config.toml
num_hidden_layers = 16
hidden_size = 96
num_attention_heads = 6
num_key_value_heads = 6
head_dim = 32
intermediate_size = 256
vocab_size = 548
hidden_act = "swiglu"
norm = "rmsnorm"
norm_place = "pre"
norm_eps = 1e-05
positions = "rope"
rope_theta = 1020.0
rope_fraction = 0.5
qk_norm = true
attn_scale = 0.297
bias = "none"
tie_word_embeddings = false
parallel_block = false
extras = ["local attention windows", "gated attention", "exclusive self-attention", "value residuals", "hashed n-gram embeddings", "a smear gate", "learned residual scales", "skips across layers", "norms scaled by depth", "capped logits"]
init = "normal"
init_std_qkv = 0.053
init_std_o = 0.00662
init_std_up = 0.053
init_std_down = 0.00573
init_mimetic = 0.5
optimizer = "ademamix"
learning_rate = 0.00127
beta1 = 0.9
weight_decay = 0.14
lr_head = 0.0089
max_grad_norm = 2.0
warmup_steps = 238
schedule = "wsd"
decay_fraction = 0.735
decay_shape = "linear"
final_lr_fraction = 0.0
batch_tokens = [16384, 32768, 49152]
max_seq_len = 512
doc_mask = true
train_tokens = 207800000
max_steps = 6991
dataset = "wikipedia_en"
Each number is 500 + 40 x the weight over its row's rms, rounded and kept within 0 to 999. Layers, rows and columns count from 0. Numbers have three digits each. The size before them is the row's rms in percent of the matrix's.

# layer 13 attention query, 192x96, rms 0.194, rows 76-152, columns 48-95
130:545497531506535505539461487500494509499408596464484470540567481480502520499456523569475485533433542485485482586441485572447500515542499502494544
103:408497518538463462468438561507513503501546451504526528472483531556508427511575547485458468449528532471542494473469457498474628489585497518572451
099:462512488547440497513499490448432491533550538570463421541520406447544533570480497487495593480532427479516495512440498461553550479456465476493484
105:479493498570545464502555509481464483529526470497525495481473552618428436414469459478556480541511487471499451445525484504487418512577481549477465
091:440523550550521461451464580528579382498502425488587488464491513463491520466537490537496550453470540450501544529480511479553521588470469471477488
091:497517445515483523521580547436466494547493540452480445540521484451492548496456476447535531485473510578467510520472509508441446505484498478488510
101:481454475483542497422472486495442608422469581490527471427444507432534482460530507488472490447520455476523516525490448498511468490469522458490469
100:484478542521501467492490512539508536522520448516488517570469518530489495518506620522518542454553563517511477480511516449505439550498559413499470
100:498466540439513469455491516533482458507505466559507514543570487542594536526520483482563510483489499535482512447527485496434573489565459434530524
089:492439447530480488433441558497542536457492528431505551548460537491453479458461474482507529572427516584422501488512528544539517498511454573524503
095:468470457498529489580447437532464467526487531480497465433533482472415566498428551512479546488471514520523471502519488510573500532430453565482460
087:491457556567525540555533503459477475555441424484540541482500460475518458509549509494539536538481434494545596471504626546506518446522472522494527
098:423461513579519542519478482515475549457466540434480472558508463458505540486448465486514505506455467536470497480524537508536528469476495555441514
096:517490486494549501504511540463499422520545483525554521536472479458504593563517445512493578454445579493493532524450444516512575474442546449474462
095:557484535483455507391547509577529517501527452528553483509518462459554519472478469501525501468530561447501492436566479554520554515529462481470453
110:538526511529534522531547562527506475451532517485467456544471500485496559487445460495485485490492456532508537543450529482474596546478577457480520
089:396507520548508439534526453544486494504530511432472503548502521542476511502467529507543467447525567503503431457411527512539453510445528616406590
102:496506537497492486518497444463580533456479488531497533560485530418535505532450486520476466466494430576499527444496496525540443503490524506485531
093:446480517509435518471456499496487417500453469520516522557526501539401548506482478488472489466488506600511458491478457494532468484516540460462490
110:476549501559530542459566547510564468509580540474494462518576476523468470478495467493541468542501535479501482530454497588477521575560491462458513
079:475444480507533502478490507491552462496517488554415483562576520493604511536490548480536524483459476524507463449576552472464537495637534498494486
093:518486481539584459449506477459548577507547498467468497554446440462488429523457490507513499528495436467488463520469534461470449483476522467538526
090:502432534502484492455544439519459488545534427501534441441421537522498500507516449482528508547566511493515502528506460515495493446535575458511477
086:506519437497463525524535493479487498430477494428505459464534465510434563497494493532380477486476438560492485527498449487520530396473505540455560
100:516530476526515518590490494490457505469506581464498438518560415446485553523468488545469517476458516508508561537455561505468494418548477491442545
117:515449568535487429441504559542565530508560501482444532496447516525480500487493468506518503517542534478563467453510475405461420469446594467553492
092:526510532440519435523569465488524541491487545560508498472511529543476476526512499502552559462543517574451501491485543584510460569476559491406535
109:414563579563394513582517536480529496563477454522508478500485491498487572446519571515454422557454495468540525507465476490496484484490530535500435
082:397463452459535472474538470564470516506502493512480491503534566590453515493548490518450528547523585525506561479522500513524499491522549475517475
072:555488476532451448493468492600514575434508477588479548579447491535501456535521416484525459478513504446500469488499488543483545562420509513610506
081:526510474527608517522449544527493483472485541525448469478486489483522499551491453487468522483469542556463490536513541499500493496514527499556491
113:491468492472454467440541460519505506480526374514516524466434548569537464454550494464504460567567480497546473440565460440510491526429567459554480
135:412591420533413488521545532507514542515500460478566508432468515525486486473476495451434521513504455470536451483480459414485533505475526524525483
115:477568490527522472588529516411450475506503582476497437509564459418472533481475534544491510524456520474480473542461527502413437427541511483441537
114:595504494516475518484495458508452567546552510541511505506548530547496473523572498507498506578506487504498445463509484532537463584522510521477507
075:533525515507542576491502504514524547475474502464486505503500482566540437490499498484434510470519458540498499518541454431473534507461488486550500
100:532530460460545411441480472566524522455520435485503477521522474473500414481480485498465508447474470469480504505553470518451573446455479530454514
084:521441492442546512536442486552455534514540558504577493492485494503546444502532529518522521489488478474513486477504484475450451506560559508508466
099:487434551548545507487535489549454465428498453480506531443460461522467428462472496496504502522538503549499482408521544550553451561573479423493500
106:503442566500507525502515473476452502480449477517425495485506507553356506497447462536504499492509481529494525454423470540496509504517511537497542
116:537451486464459562602478500493442502532431483494471425494529556590601532469536468507535467512494540506482464542496423506418579582547476513489560
094:478487589487478445542488512523483500534493472496495557497478471567446560463470559523481439460448542506527555459569478467529461443491496504448516
092:567524530626532462532490496554503551496529430468521461473506526531509476484496446513468523496502458500515487484483511466497495551508514452527463
103:488503524482527462494494499499549500492449463505460428513459503563489449449480553521591432484488565489497478465436457448484510517441559428469537
098:513398535502571445545497470503566497449545514558501526525456534546457465514498534506558526538530515569432520478483581563510492470523515448495578
099:529480489528473517477486540498581469487476481500450485437497489510437505463447491514587466464419493462554415505468472446502437497494525535536434
101:495544509511507484439405498463544574566515504492485471442454557459497469568527399506473479448508463479441470525518517503522508483543516439516538
093:482494448492441521532525501465445443454477432554507547481551513561587499476544453479517502569474547494591493540544479518500505455447477472483523
104:517463475589512369477502543483513511494529519468476516521466515517549487523459484526532537474510498517498474451492455462538521441452491473538454
088:560483475524520543465479495470548540435549465469526493465485482543532469528513426463480521467565409481444438504491472480521533494492554526443524
095:423438552468473555548490499506421588513521471485486489509520475501617571485462541486549547490511500511420504500507480478471504487555554512479457
109:500478569486534524403469489571564462457565464536496462507505447531449435456471541495557514440487520529481449482526455520486485410485514425513507
073:524483460540561497502460556598499496547459570456470485571459576489519512552446516467580448493579508457499464522480500521536460521460429462533511
100:449526412488492413501541525510468518510507485489590459472480550513428486464502534463525478486545524477555478474453519484578488490475563493505469
099:490508468533458473463595524494515517527562495473569536491503583528468479472565523473446509497531466490566475473502512470498442559455512532549446
090:437557491481468562526568450454451505535482536507504549421481545559495492539513433450501465510499470498563560468502498490501456472441462534565474
099:594434531510547506492435553536546493493468519539403486546521472451471562482429502522503508465433474547437461513490532517473490528421504477496532
121:479484426486437469470519467495553449557484437491574539489478537554502459495541453416467515456559507543564490462507504472500476552466548491545507
091:505441553513500428511514477494493548490485444536585484618491517546550564586448448472506476501478528505543418452531512450517500536444500543527567
102:523524499522535517493482409492408496465460516517515466523455541519518508555497491469519417530587573484506550461549530491466490502535539538433534
087:499564463493526537474460516497539475480539537536487500510567503524452496573493386540446435466473505503461543495473461495495512532562507546421531
080:562502488461600529414538538558449483474479504510531464537499437526478559539498477493488533459459518538514463460492479574540456509450512523488508
103:551423493530523443476540534589443500490485468553501482546483526491496533370518476475516537435538514540550438487526517497486502469479572485589461
112:480444450530491422484514512563520488500500451499571509504477564555496451461509471467482482459527509482541461488545496443500512532477555514580464
108:527468538494536548528514534450457503449475561481486459554535447450430552527497485521511526485505477473463474528499547537472502492551444490438556
114:529457537449477455538500490502517456470480507548463539524534558489524515491557606516472511539536507525538535516458548515386455485521471518411470
113:445536499505490558502478530547528556520483488495465481550492482534431565489485463508522531489541482535413531472504493555573549561522491467522545
103:544453507471472524523458516489530537476460501512512461553455475513460468517465490499399475517476502495521532500505487472408465492561515556473436
093:486533523491496386499455524493571559503452484398505438492447486504508573495490452516439487426464489469456543492530471508503491521531551464466456
105:451495531540456540571538537441482484455512461515536544464463528423485519556487534500480526532542474566471521518490544519466430526479435519452544
105:518506507560451523514542507445475472517510494439424430466559518483475508491490484460515536474501514487448466562512586531501432527531521527531432
108:515509549502493513409456489465522501529509488507438545527521537506410456497482520489475502507457549488507521469538490510537516507547498557496463
112:490524516478446518506497511526594465496496509588493517473480516438632447534539573489485501514536501560527549448450411484517559502487465461516489
087:594443560545558495452516463518527588556468469478528501526479515516449547519451514538477495523429467483501519447571572513514461520430468492503491
093:449513482422469485501469407475474517451463489482469442487527461538513532520465551487520527492484501491533535523502505544461437411501482551450508
081:559564506579516516553464524530521554444476522485536536512436439482482529432445457523528478477535468418469505628498436500482544491426533496504470
099:518540528463459507504469465451431505526478399495495519431490515483564500497452491510555405491501548504440515515519465497507496429404555528497515
# layer 13 attention key, 192x96, rms 0.191, rows 76-152, columns 48-95
138:540467535515504500567489483512497489479477542470459488524519414481484545538460498570506495514445463489443519607480513546428499523541443524472560
107:435525506497471471486500499524499466495514411504560558448463537521505463495577490418458491508521498495595513442474482506503604450514529472581406
084:461435474474416513517504562501505488511489482538518565477526501474518536524490503465521472494508446515452495464469574509560480486503470468510563
109:537513512554547465506521557509486564453534525538480480405451552503542520518481524512504529583529521493541474440486477556468531529517552441407555
085:501522565519554513479461528560499508493556471478498437470536538446526562559494488526520491508474517475520489537407533568430429455482449421490491
099:427523459520472533548584537498537527528471516580471508497472496537500499435534526458492463525452470562483493510439445509479466509495497476491556
097:509443495471468542431471554563473457446501570511540547505461504474475515527497486502502527518511431526505450514461486463490536533432437514492492
099:504482559506511502458432461504456438530497482536491565606478484508495555423470569525509477472502510500510495519535518491522449582611523455505487
101:537513499457506517498561438428507525524511483533515492593530511547508439564524537495504431520463547519447540472522558521523547426462480505499478
093:470530481557544424428486427502512442551541491551479447495468441455449453500468518506414498549449478478490497504513450525549524461499480551479528
104:470436507549506472541492492470538511474543522511424536496491481488467554511465489501480482495495464498471436533461518499447525483505469506562528
095:526503527454514501547526487560517383501471508502529515467515477482533481513498451508538538475521469502535547430542479511490549548586456525476538
090:434476427505543457472530506471525613495473506472496454540492487446488521483452492485511519554500426483469518445514532569530492474478484584464550
097:428471469511545514567573508546480443530490452546500496586502513512555477548497362490504493459513505536488445532438437512477512426507476563484449
089:555470456490556506445524516478482539462570424525533524557525453422555512501534532510517506556576531460442497477517472500454481453458510493439479
106:435553521476541509505481550529508449522493489578484554475511435445556532490473398528473479544498545494463555467460411504555514541504477477527506
089:482448507543514516515454519530543442483506480470505501533456526552463558443476505506535484504528543502526488450392556499539533517523546555476525
083:511517556530500481482429448489528591411471468559498511541490535464465495553465492488436422519472491552592521426524561529490468479511448526491501
092:418498496460482439528439500503456454491473484544482520503473437488448581446444523485421428503527489510520450472470501551442514490501512515453527
093:516572484514513570498519568488493537502505590441492464492599532483549484457516492469519500562521509511506499474428488558449456559589450479473539
084:538439498526549447519489633461578515492479542434470493519513531452563450493474460484425473483502458549478513541462529576407508514555502477498536
080:548459504505487499511484489475511544437438506491485511463450467538545554488437507491599503474455467478492473442467533432462550414479504555477531
106:449517415491497530558470485453513437503546472460502502518510484506517512470507427497476487522554537480505504522514460414562434485422538576480433
069:524512472527502589527559473567488510483523504502516473627453508534460491509526520453474476536536419512485503552485537431584485442474510489516427
100:488527465521431548501572506470516582484496506489503467562512475510426485511499518479480515591455406499393494577462522483504484532551412465484500
102:559476530470532477469498492539507591523527539478432488551503483515530481523432500549589562546465482520468504497445538493495462583516474455469553
113:561534400490506539507499530459574534510500479487491460566544546520441504521544540480466465549489505521499503549497550461550422485539513538499458
109:425515581517422551503495446513481506556561442528496525490491490487575476493512525537554463511485503450485506470501433428518526506442492487435467
064:554542470515527538462464412529537511466485450555447491541513494490568518532522506476454509516513479457490422527532480501517503449494520524532585
093:607392551500513452513476521462522546437505555472520464522411514499474513507467484499519477532473496535478491444467575456528495448487591509530471
068:555452560490463460510517526437548571510432487526467497483478590515462442468517456551484520466483546474446506460497537578453518519478520497527557
100:511541539477555539479462464500485389537506464533529507476454517545543498496536442498433503513528628502536530441545476487558487506427563529557488
080:458552503512553534480543380532473446575515440536510525520447582553521476512515516509507451491509549546503486474518458459513529488461514437475489
127:526528519517526455462528455462490484520504545530462441513569425486497491536448481527558542475466479481443512578442516538442490517531411478427544
119:496570485492505492534560493505558519575538477465495496501461493525399546515556536494534529517490487557451504580553498469605392476496568462560417
100:549362527477534486560431502506472470486425512493453492469500481564527491519528529525496526447517526471566492427559467472450531462493535531472462
095:515467499445535463503449493514493465529492543535426539528510453521500512485487457494531534393436558457487497464502445528444561558533533505472521
098:480523526474519455490456487528486516518475524575549497454485463554581548474552489535547585460514523474489510492444428515494484499553516510465478
103:476469500567546517480550477469494517454556502442478512474479432469440493488490446455462483511515500509566422502485465473585448470431532557500443
102:413476465499485565470570488514503534499522512456499493520517559481439456476542553491434471517500464505512453533543533443448525412477489474521478
092:422526446485391501590492565528494477590433441523463513493494547491501450476540506466487498517503422480440559462494444504514521489536460499470439
096:527521502473537561477521469508489541496507528544504508534534467467529555508492486533544559482529455444509519518517440493533552553492537450539500
101:482477502567436531462521549493457614499481421490503443461472503519480454424507451483488531506565461445506420487527521431537550481472529532528425
106:522529535444551469468502463465492506570420500504426536563565471484509461498493519518582538518513470510444516468405467494519539578531498431444534
104:496478460521432524550530502508542555468476469469555488496482476552497517518509547470465505610509537566520472467425508491556453505502490561497533
104:547530555509591437474452445511436484495499553502414522443537477469557560548400486515554499497484468550483461465429473553511520502545507508488488
096:522497519508515467564383474483522588504530579535459558466526516521545509554496486548499561470465530493505504444465481530548510531527485533539571
102:500451552449511505507508476515562352577455512500463492518517485511474542551489515485513488504451528518549548506498419519403404495474463553528478
091:560448554483585472524458503549510546498500527470454503574550469493522568475403483560553510511530502472473529473492553520442483536524472438530526
093:603429552502576453514423542489488504500503546529471478503496470507454506525464495544499538471524495515500509430478437551497544448492565471517476
106:539529491497551562503522529493524523546523463548536486525488529492408488485492488518518494460462474491453527475407438493491454469476480492462476
087:472489528461482525496537498483476513431460461436471510517506431586467483472541550486540546506505490475516454482459520449546456548544467546518511
085:541517451533499510523432469444493519523536525501507514472506503536527503472537511401545513496513479516551425452531529420452502499508476524540515
095:441521459512526531462523421488447496502530486530560510473453503580503552524505522440523508553517536543515458501520510394526487483445545536492481
089:431496470566452487457516557453499524486475469518541582446507500538462558480490491395462475499528539497567437475516489414540519534486525479564486
094:398508482521460515464540518551444469523481509500520534494483506562491478543481506458419473435569554523572494445467521420482499498502561488534449
095:554460517447556503511410507467481508497491495558457460544504510426489497494427495544515497488454454499434535503504445554546482491508497479459541
103:521469509468493585497472503514499403494444455457544566502451548534561506523481475429524519476520511468568467470507499470519475529494516529533471
104:548499534516488431558520484500484511519460431462520479536476505520566548552413480471494485536503503461522488420532443478576485509451498578498561
106:516580485475514501481615427546533522478518494567523443503467547556502435497527517436474428442544482438495488489538492512404538484523558479504431
088:515540534487395452465470460525555518520444503451454551567540523437479474548465443563480479491480466551504557496436440603500561529560513523522457
080:531489461483530540453492486561505540504567517465531554515553478504463536465501499504442486485471587478565520423484467478496476538442524576487479
088:521466514529517484470508454500476472501484492448542587472511494486591571442518471480488537520573586528539443498514523405547496531453558533561460
096:520450489540528456480456466551451425503473488477564609503478504489476521515463503483475478480544558506527530433552484425539502502482557561523508
111:517522474476423540537558520437581518495527542512435410482552478515471465509530511499466532573496476448466498580496522538446514495499462530476542
129:563479580479519456547512474514498478467486501533463465511497479518525518507484573539532556524468523537461520509406509587461483491531457441410541
105:457551492427491604539555507517484557538504516532475465503577516571466491531501444534538541557505492481479538515476500536515564485526502452554551
110:495482464520431547476425471395528518468453502438489521511535560535449473515475473525458495456464484471531534487512433455498550426496546523484475
095:559462497547548454504508538508512584470449587406495481500521444476465576546476485513492468447500498522442485436507529529477509510517506538420494
104:441572492493470512578583528515482482550482389534475456501533579504494468539515538455452510526511476472519451507432408563494549460472501489455517
103:516550478540461536460510543469448493502463452479465452482501548484502527441512500498473509495515589441482514512414513500496447576494458516490423
100:524513521541534567507469519464503497525509447511459520547484488528414490433482515464548482491458541436520552532571590563494457531501489523509472
095:523382636505545508491465507573511509470480461532436560501485485442551542566446489539532513478472479564491542446478510555471496534519427457524523
102:522507541559556457511529504497476551580468481464492510509472498474442494488478508500499406555545532474476503476522489517539481519485520461470536
081:452515472449527484494541511536545570451439535484538537535506483519430560492511532461531535436492436458515538498494522562447433450448483526492449
090:497508459507481486452435589621542519475484496452416555536477465523484450494476498612498491512544554494494505549472474498476542531480510524468441
102:571514528492552497538455540548452485512469471494546509529513503428501550485403505523536438460502525505488493562541446475485512494457505549509452
# layer 13 attention value, 192x96, rms 0.175, rows 64-127, columns 48-95
081:502521489442569483492453527425476470541456503494428513434520489428481416609454483491429467491468497455500512496458505487504471491432509440447506
112:478492477492469514489472450469455412453495532493485546499464537500542518543487488496368462543476490515514494553545515482494501516467499521500493
090:458470487525507572490552486480514463524531448513482536490448523522491483473532549522531505462526409463510489576489441464581443494535500498584492
103:513491552448491448499540466539519520515644473533502545452494502439627537526499463477435484526488427489504557522487469484544502489516478526507462
094:496523483534545497466541480457567488534461498547511487543468538547444425418458389500455573477486433556514455510478471522457561543470461496526498
097:437411436529563571504599550466560510495537483510504574495530519532502552479512493516451431441498479496494497514520480514544557537517488530472482
093:573543506534483462498461464491479488458509453528526610486521547413454481502471503501545490454572555511494493461538428508558456524534550517544480
090:511429468511413527407523566482535520448472536525521478548498514572465521472538582496565574468494470461497560564555471529495574568582483464506457
096:509543513491497473469505487575453519432578542485459472480439493469536558525493452488458531464506472516493457518508552552580532548563462499483578
087:474498510481524491488508527399482474517429450425510454463445524455493522502511477532487582548489531560461531475593504441444460526528464555511492
101:508482603572458541474557518512547513478483490584493493475545476538535476558455542496542493512503516497541550501522475553560520562476484485451514
093:480539436517461583491492572416512528567584446436507481531463509524452438496506522510557506474481438486501440529523507500505549492545469528502445
111:505524460462482472465523447460505529481545472537515511503500515505532546418525514485541510595552505517550531514510485454464479476465530519573466
109:562529472474572451494429450554546485513513534544515493487521538599523497406531529483495417462544537552519452518468566508532559485460513526455515
090:520494544532478498528577488427543514545483510551552458518538596550488502445457476502524537539522444458489461427561454471498498520535500545537426
093:510518565529427523488525462511516465595499479487483490501423495504487445510487495491589469562547499530405447475533435420469511415501472543544512
102:481503498541467508488508532463483459497431472461549532545539507509508448467454477526462486525518507553585474519508513487440465556447479502459499
100:584544504518554539448523539518511490447374488449469522447450560586546478498495521490458507503518506507511504510504522461437553457491507482456507
100:470474524510438537550465484554483484498474580476515575500515550495539525483505573557474562521515459475497545635495591579490460489562503451498495
072:504477512495466485517449449522548555572573516558450480506496511519402517527492479482474522575466494493489433465495554518480424422569453426484461
092:479444532447448526595527520560497478540479505477476563493493463548515516453497494506522446556484492505492483541472485515476396561463461477487477
098:509505495565600440498526497410485517480496449554455466489489507498444508462534503479547474463477454533484443460539518544467540544492464509540492
113:523488444514561543463450498540493581523476446521517421491471453447554533451519469477542588484536448488508469478503440477513500503498547398538484
097:546504507464469523457434528510505504459504515489476569473512485458506430517532551447525479492514508431496547490534527492520519492524518505501528
117:505530557524453453457456465390464546522484543497594436548574486516459481481484494492641474472480445478491482474492510520499472505510498464487553
098:485508508459471492539550435507460456580520435450519499461538485487498529518475608501505479485435494513509521510534517504448524537485490498560528
107:477550492538464489506471565517520515536467439399500480489466478469509493466459507548535398455432494511510457521499531523525375504515522529465521
096:487481546465435561476476514386491473482530503523457470559494496542470481508487565523508466546539465510519538549531505452535436534494513512582437
102:534531438534399507478474517505479458449479457457579526461517435528567516530512597477450484530547504473496486456499429543498479461503478447507535
090:491521521494513538497464459482537533459485501543469501519503521447480580531532493508510512467503455511552600562455522585536547420512518496444506
091:540503523492502499512524501510494542525536523503524505530521496447454453460499548483426408480473491472472483439520497473534512545425534469492483
109:528486559471545535463565513553411471567508525543492487506411471445495504513504497501512508498460437531505514609515503515492442406488498433490527
128:488502489480439465493496467473503471501409511539556465487493553598470456565509574488507451510470426505508529512517470461458544497515524433502426
102:442538523433468497492556496490540518467420443526609460519471521535518437501469543475569477527532498525482526495547466538469439580506474559534546
089:515545450548540553610547527450488493475614487453513469539492498477549504610544521483484497500563477509460461529462530484533551502527531489476574
085:536483467478453500447481447506522592491402519612502473506484478520464431458490558488532450514465488496468456573526475411494494454497540509479530
095:483542426488569567470480489467510457532522581506534504514534558465562502520467487530473428491544562531484557511456478537521508607523489553498543
097:526446526523474531504509459475448499540481542467496504498483484516462577483500461502474540497478452540493420478553507562467500426483520466529440
091:492427549534474462428547564468451465526514485482521549545522507376530566473492515577479513515457525501508521512496526453487494450581527474521449
110:455545423571515572461469502459476507526451501437487438499531477520522471497551407455519518498487470459497540548496525482499484438532503419542509
097:483522509539477436509424460514581555457509468536454487466533479514466391556546491511489519510488481509484516489484504592559436447604542504507458
099:449452536523567489478504476523511481536513456546500518476514544473545512516484472504499457471455520554528476443572382424527461419435528484526423
067:474487578483506466429584426464534510508455549540484441547489453502501536488440503530451500526507503511510485495548431533506508421529493534475502
103:518499511582535538589549510535543593459534552531504477495471499515554455480489458526479588509530495511461581523502456480497535541495494523463500
103:542487572511477446503511379474468540497541481553520525536512467518498548451499381494515527523509463497533544476524513502544511560570546521488532
099:466507440480423496484471499528512519507473552493502484520492460487526486515464474529487520519511518464511557504481546508507505618490500568502577
112:535547414562448544506499514482495542451460521514528544487466491380492429478468534473494470471489534525502498479525612521487459463528423524485512
092:491604534461425478452434546525531521496455548508515512426487535467515533540475496513548403454498509463454516477532513485532476463483452542490477
089:564567451546550543461461555496531529507512476494446457531454502534517406525510516506512494527408485556508534521501537460524491602501494450502529
106:486488514530460491483544535457551517458426500480520530499483500497526540585481454506532578542507444432495493512509472502443499491505521541491406
108:496518473517503446507465426523498555516495557503495506468519529531542531562541443459527494506496462471500561502563448489459542494499487475480542
078:508551568527458479492477546455472550535539477426502462484475582461488457509524488500532487510478470437473497492469531551517441547515487411441484
089:543491488477514554556484487518485514394496500581445545516485448551415531460507540449439462463512514532506428472510451459459539389471480501510401
102:558457462532520465514495487523552517505515586537515530496497503477536437499474560484534470480510471547493549552492559393500541518431525482487525
118:488480584487543557432496520503546538572538566448416480485525527474445532529469469511514572523501466506534511514483485466573513572502481570488519
105:419486509475548528489544505425550445518426517460548504498538511450467534537528534524502499482462514484467549472462384517448467462587511468509500
121:509512466462551507479422490546517452517489507550522535514505490553610460515515565475516521534532531539445460523482494574479421581532476492490444
102:540475565485523543408414477440483464554408518562444495502468546452456565454493444462496502507491453531502434523510503537572564464545502551492468
119:473485439473453474413551505484541537479562417502592460516501485476555510477511457459503468501499487502534432561464430471543487489513480591493518
106:452458562444525475484505457508459443503483431524504523537527475549557490427501558518461465486491512461506516471476518490442535488509482503523510
074:542465476486459550501454581534518494501604429470546494535517530448473473515476471489491554482488537482494592523452527565495441564515551494522429
102:451505533474589493471588498509493532527525512475529530549522512564541430374471539495480470467528526495499491520469483466507469405417442555507521
106:496440578526508522535525549505462500508537416435581450490575481491428513451503490516535421507468472425484520451512499505426483438531511385547500
113:560524428558429519474504467531468450467575525474525506476482529437480519426505495502470422486479521515529427520464477592462472491537523432512466
# layer 13 attention output (transposed), 192x96, rms 0.169, rows 64-127, columns 48-95
092:539440428468533475513457461555534506448526440482484553500462599583506429459442477412534480476479469504510501471489487524482528546556428550514521
083:511472490454449540544443515483519557551482454479458484505500539513538470503549483442623513502512487517528532516395543542481565454510448520461523
089:483525545518496467487467519492436477537501447483583486489492541479510552507470554513523512510393483488560477476476460454521518553536519398532456
096:511426516419505520441455456529480416446436470505548494536505491530493525485544472438459439539452445491596523556480498513478505528426509502516563
098:473479506528440471449474526481519500528507524480501545473568470576468526436528403528531466514574494533549565518525487509521533447516458563480531
095:474527574537478458583526516543387479461495527484472482486536491498525519460514510573503466469464498538449502601509512491471459478393526495564499
092:519528433497536512468572508490473503492447602479400533506493495522501538417484527426505478506520528469517460489513491486473435525467511454461492
092:485531560466535591434527492528521478522488480478508431533540439522496490584570425513490520594477509550506507528522536501522494470504491473461530
081:582489564470479494447514581520534573521464534487487496482435486488501520534543542390518478493529498481482523485496474499505560557427579423482516
096:550504538464550514465473429465520530540502441480505515501523518403546499426427483505479456551478475548492483487560502485512560511458516511477569
102:457556470481535529456472511503549430492500573494451525511524434485523542538525512492478410554516479488466565492505451524476511443502536479499473
092:463473523522494516535458461474380505564516488482493463548514531562496497485489494609527446501473538530483499494548481494508463510485517568551510
094:502498557487481471533477498500525466511522482475510524562426446502504467560567550425483534467463562485532499437512491489520443543533535508514416
100:501506496438555478499478525489453539511479494469516502413441499444418428530465477362525482493474498559447503502535495521481472479535516458543409
099:548501490544554458489453442363468509531512510505513507541488469471520514364497518505509560447579444533492531492542508495518519508524520482486477
089:500477581504517424517489454450540528558474474488512550517561479504529492494478487483499542449485516552515443482507546435454525517477498518429455
089:527490425518511504556504550450524551557525475402491529433417533494563479476436458588492481521519494504482506439502478531434474450470511537471543
090:458511538494526447534490459495542482458514505456486517541506596532529535504524543469471525489440475582438537473463528457537430452456504548556526
072:454533529529535499501579586491522550501495461452550430459465470494511514432494460598587511477528487535539435531524463494525487569507483476508400
096:492464450494511502505466489468483516511469472428487538504444403549430513546470439457562549510553493467517475470541511508432546560538486493443418
105:479486568487519511516508547491507546518486484491487498594494552526491489476513516680446519540502554492508473526566487464417511481469467462536421
103:482537516504501485430493520548507588522538542514589523450489468496536539523545561505504548566517517483497528471471469538542488494469511423522532
100:469536553518486516511526498450457400421472438436482515546497469527520470520549489341476513527469507511540566478493524419516477548539513549460465
092:496457530503433487498573521561526521517472572490499427534489534455565460463518563392507535492429479444508536466517504497567424464469541461478509
092:472520399491486493444525466553533463494493475520459503469503521470447486549453529566448385514554569490436437583488464483491489530535499523403532
097:524526441511560525515525506568527444535527495539466450494484551515525426506524499476543473481467520572489563476466542539550524521471493549489424
084:472544515531464496532543516466493548492540469441487504539532491490480549440442530588547504523481465526482478462521496519446491514449468517496452
098:504483499492461540490479498498545520495523478459508497523510555567451500499531449545641444469464478603463456464528540495467502527493451521464495
096:523462484445487489579517467504455528573525506510431475471447517436530462448527515467435524497497488584481459461526484472475485494470467486470503
106:462494586456462552566475456551395491500532455550490483437558511506448467411470454400545515499475514520485520480492537524473521533512439457571455
098:519468533432494520504483425512519408473470490456475509530486501490497577625457569423490504507491541512480482500497435467477508503429563516465543
098:471534554515492466494551541539583462427495465466464475514530529521454537482435451536422515502445501473458496463542436491492486456459549470482407
109:512467517565494485486496575470506551448522509497428505586464493469517447519568489529540457461474522406530527433493496509482458495461551573508527
110:508529506452570525507488533528477503475517499511546488542546513432420399483519525535518540497488497477566497429501464477414564435450483525508503
101:473518501537519508455457431464491448519503566493493497504454487480568476522407469489503530578496502565538548468504519432583521533467525511522511
111:485525575506514485471565517471520575497501487547467455442519462489456495461500556524511489468435473484499484407507443498474504519429554455550480
101:567471530475534555503489449523467429513530546527538529572523495447550485547622430513504519554566491575497509528474485549485533435497455484516443
097:512486451524414440556515552557588568486503506507466483505418487568465518519487489374510469509520443481468493509486493484550560457483461513531532
096:483507464459505533611554483471493498504528508503494522543445496596501526470476448479531471516551560522439542569533498535478477560534489511450520
101:503460509492543527454518531541457467449448441479434428494491523486486544525532474516531517547428491461520483494470479536460542439468476477517399
098:452410556505470551472513571556472534522497508474485450478541470461541503450430499527495478540505537478546536472516485485513491512514497517533565
109:477506564512518478476531591526592563515474582405522522516488497523480517543436506467529488549481504488515511481438554435505517452501460525489473
091:482500500544500449462490554504461564484455454539483447453530491481525485516576563424567456459435528540524498482509483406473518446558547516486521
099:569534538492499497428467453478489430500556440491517603507530514434479547457536504502583449465451540490524478545513456508534520475535485515473421
104:513519492435500481417452447570483511472481491457480485503503551488489466492501590485480505406482472495484471490521479486453492427434536489475478
100:569528501536521439526509464483450569493512460485495483503468567489438525535453525540442478492562464525405435507557508490461439450534517482511445
105:464557509514537488561451558470489524573550520516517467491515462438477451520450568488437521584555544519469547549490485566522459464498432493498509
095:526494470499541472471498534493526561546528585452492540519544523555482421471475449506433584467465544585508455545425510521484505490569481457513494
113:496538499481501458535474522469542469571501499555435554461583552456603550531541481488548568526422543393571532492475488506482452440509447519486461
104:460568488519527436559506507438457547471538497568505487406576509579526491498503501463499412500532493545553467453479489516513538491477541516470500
106:589532510511517510396477533483563507501510451529431515523453530496535528562558464644510523548476475468483526451505503521488520539464485511510504
090:500489483539527612513523457527509399522503508498507471486470457592497509519474460496519484537512571497539525522541493514484486485501493612484488
097:447461472581459508478472509431528584492500524510520494544530520530486470576373501528524529483469498505498472466514551519488461576526499516534498
096:575480584488526417453557508515548541452517470561483513529474541516538520494486500496556472547443506503538459421476493471480517451447551453444535
114:435564571490496476499524489514502583507506479466469469481416523591462520553533469469456431461516526543413517535530475476528455482553456480514494
111:475479435436503532526496531408463480485488487551434494475496508523488471566424441457495475543478510512546453465526488422498506453468458541514529
113:487604585484518485514490552438519494521572492475510498427525494431516526519577483485513488550398537467568551515511514494568428495528515520422520
113:488509437539535487543551529527428586499471461519404505492492489569542503479511530397540432490549480501488476571497543497487469523460510439573459
099:510543482481511545489511473522460568501515543484529401417531438482535571434478510615514498487516478510524524493509481416536415551491547571488509
101:412558467570473517517485576511537479543499460536467469494468493535481558475520472561504504514532559432531472528528559488475451550458550495456493
086:500516508474474591561517455471472377447505439499485467489497456534525559535502480436478485550532489485491512528539499600541547507468464527446513
097:514482469498508551543481554519497517500527446533517491501490523461498528518424450481505520458453482539511501591505519458463470394506410545538472
112:454531506482523573497505540464544481477560547470405480412480490580504463475440488401445489523503482450508478509538493514427565471528512492411516
129:442479529485500557562504473519433537515481502483535482460543466520477497475450483492528477479433491491415489494483488553489489499489582578460558